Part of a small language model's weights.
Training: a variant of Muon for these matrices, 902M tokens, 13761 steps.
Each number is 500 + 40 x the weight over its row's rms, rounded and kept within 0 to 999. Layers, rows and columns count from 0. Numbers have three digits each. The size before them is the row's rms in percent of the matrix's.

# up: layer 3 MLP up, 2560x640, rms 0.101, rows 1748-1764, columns 560-639
# down: layer 3 MLP down (transposed), 2560x640, rms 0.0512, rows 1748-1763, columns 560-639
up1748 107:473469487503595509497504496513531427603478532473441507488480535466471572520504561514567431493480551581500521511517492522487475566459446533497443511435476431552506543479482532536534533443527484459348449504478497499490593529486498535479483473
down1748 112:472496474437491519490470503473548546494493465500432523459494518524484543497561498471549466473470509480461474539529526488565439433424460464537546442420447464574547496513424469461543540420502444531509560458543396536478503497510573443483516514
up1749 106:528487591543475502534502497542504522474510448485512505544478432451502543463550477445459530415567527481535404455499532447521500524464527429483485396424369560480517483523618499536544490569551543575510436476551464441445516484547470558519458445
down1749 104:489533482481593563485423461550430531520498541464499454505508454494531525504538459477475466494441555425452470553465514473533539422512520519505440512488447444496520468561567587508514579450467508551436483505487549456537538414514488438530517490
up1750 099:521529508504445529550523573482515464555466429511483476438509564462494472523466562428541562472472501508546484489527470498465464447504482488530504527519510444537566449537553553509472475495512519479495498494478531478522489508560518464479496453
down1750 096:542564527526472534495449529490483579555424526493484530521493492521517546456487474502518501516514442483471543632470516556451544461499470404443545467511467485488562483523415498565510477463432520566488542462548450508423515501488491468506522479
up1751 100:478612463509451517525514498542514483602409466493536461526488496449533483478470511510492501496538503517496450468485503463453440561494546437470490541446472550534477532485451426556522525497488489496492498472519517486481533555454513537522489486
down1751 098:553539484521562536522464506524576504475525523506458503480434540536496467523460566536528509481510538489503515524527530575471487580481523411477516562483466515524541547498482440536487519427453482442483513459415485455476394465420522520435499460
up1752 098:507569482578464408489532494493508496565504518514455444448448454559450476520496490547516507424519583531506479504489498456494505505549486456444573503539481523471570526559433515484600533456601477496578457512575499507458555530526522425504493467
down1752 100:529539471493539477497436447480529497510475452454531555561464487539504450444554547551525546527420501535534499508488520531556456517524523455475521442429508410491558514475463520432526476582492511513462455478517466539538484440532476538529399433
up1753 104:455398468470477504488456421492487474533545486477530544477514488529544469547484459520525422422535457505534498582538427519500464522517463545535503504550517546502508490598523455557499516447450490529466458430558526537520487496464560497528560526
down1753 105:534518561514595530501507499538436461487508400506499498458542556550475531467503528467456502476443528511549520527441455501473528509456475593584483436530535492463472469523518557459416518541489538546505561507508566522391514545475442496515510456
up1754 098:521518519459551455521593449510515470553562557465542456489505523474466494500440561526526524453529529512461488389535528578469498519444516518543439468486499520478522539483492477500491502444550537507515453568400496502481487536447513579553528420
down1754 104:533498461462468503491501499483491479554521449504504515511519540469509488477495521424510475467544479520441515530516496532465482461510536515436499507458512496515539513465447527533538548533505505560544476518479468497492471506475516474490512436
up1755 101:516500479517543499472475528507400499499475570476489484478555504442532504391581545519405541527488478516517522521449487496447516486521469437486485473453519568475457510523418583524570527476527485507531577494507534533495539493494477465515476520
down1755 102:483457515536570544504484508495449567524468484550459518483557478502479527487524511489488494515475466475545416451486582476486433479534473491398518472526484539495546494573497530477493522473577529536536531478463457502550500515464576501559536481
up1756 096:462426510445531486526515529451470453428540502518490490500459519505447480510496493474513441497466555479545583559513509488512413561507419552535604558441533497469474506494464487493502517517546471458504516482506510583489442485509495478523513565
down1756 098:426496529465480588514552477457427523489526497487467470472467471522460625467520545433536507553465528427527484557411529512439541462445491497425569532544438472464527548506511520476444484532522531462524543457494532523507449548508543496530458500
up1757 094:539518536520402496472576539538470532534482539549475455543509481489514515543493520471581520517480483516495455508430445478449532472565423501490477474512513451539413572483470503453491500471533430489473525482558447422531447534492499521493476525
down1757 093:435472462457479520536558581490483559497571486488564452502448517512468516516511551492450473476501508491497449534474550533448527560587545494464464540486484497410457528493522456517460462519448498503541507490466481552568472471515464579460512568
up1758 087:504500463480478457559514469481555414550475486464413498487483490430516483495473512447467492492462431533533485497548488438500452561408471576617465515479508415416509476537536491487498554458551520497540539457499507443528492513518530412536457503
down1758 083:514420550527521530591532512531437517500526493439459554505483513542552501453539467490529460457449501477543505579419463472471415524473514402482475503509477522578537515567516444518503465427546438505516513480467569521502471459464522489538519510
up1759 094:562528497507552481486427475393483527528547498541539547527498477479481480467428540525488533465505505536526466425508520523515502535553499467438549531551523495494538517535542543552594482497551515431477524432529483498537483494475455476477511536
down1759 097:491495547468502523459451465433560543464470473478527565456519452436485470498459506558508409509493489502548501459533462542544552501532480513540511576513522556481523546473485481450514471544499456513550557422556481466483453439480519515505510442
up1760 112:466513477519481532487478527441491443420531484456491540518556481510527585441456555425561498532490430510487465518514425533522450502468494505446545470521529500401465509547423457439542517471537537508480461494524508468542505469525621507510570465
down1760 112:502541485495482464530521466396496474467493559409564478465487474564567535527457534510496494476499456365454542503504499557567531460500508545487539524453571490531549518530467479514522483503504555519547498482592538483530452480484534526502532514
up1761 093:480434535540503518469475482474492469503395475524510531456508495507474567480511498475447478454468525455518512517489518494524488484532534422571482508536442442531508433631456561442518473496475391583527468414552529489496495503567494517477560468
down1761 090:502570511503490482475528446555518496459511442503490431528499535421469535480442479429490547523519496500420470514473490521573501511525454497466543492487494513469412456426468477485438525526516516472453580517473517482510417485509444538534478510
up1762 098:469491627508446478490506509544529510584497507521506453511475452478541488534428500391539480486556444500469514396494468463520480453520495548545537529583573454508472482549523531536562492533495548523472555518473523538503467525524457506496565542
down1762 099:526480442455494446535478475481574455518524478481445516464491398463521563485539560545499461570477477488546512509488568468518473483484464569504528472513465572600556503468522475466468479510530547410502478591475507582528471473478489500497458532
up1763 096:492568522484412538489499465539489432421525565501495508562515502547492474457531577493526546459460510498494524474446431431535494615494447572608470490483453529463464548493518568500567475498494463526510529546441535475473475502409530527557501489
down1763 100:493504505523479520446463468462467549584436504504508442487481608448488490497510487499528457472498513565490490472507531472446498441508526525560463467556475561416542488532432615439481445450510578494442527522524488469555418529435491442467550547
up1764 101:511561514561542552482514489499534506455527488552504470491476507490489507457512513447573570506433529545474492476493516442438535471540517458423523565412549592496435540446457407506584469470526478465498481496567479453479547495451457528458529520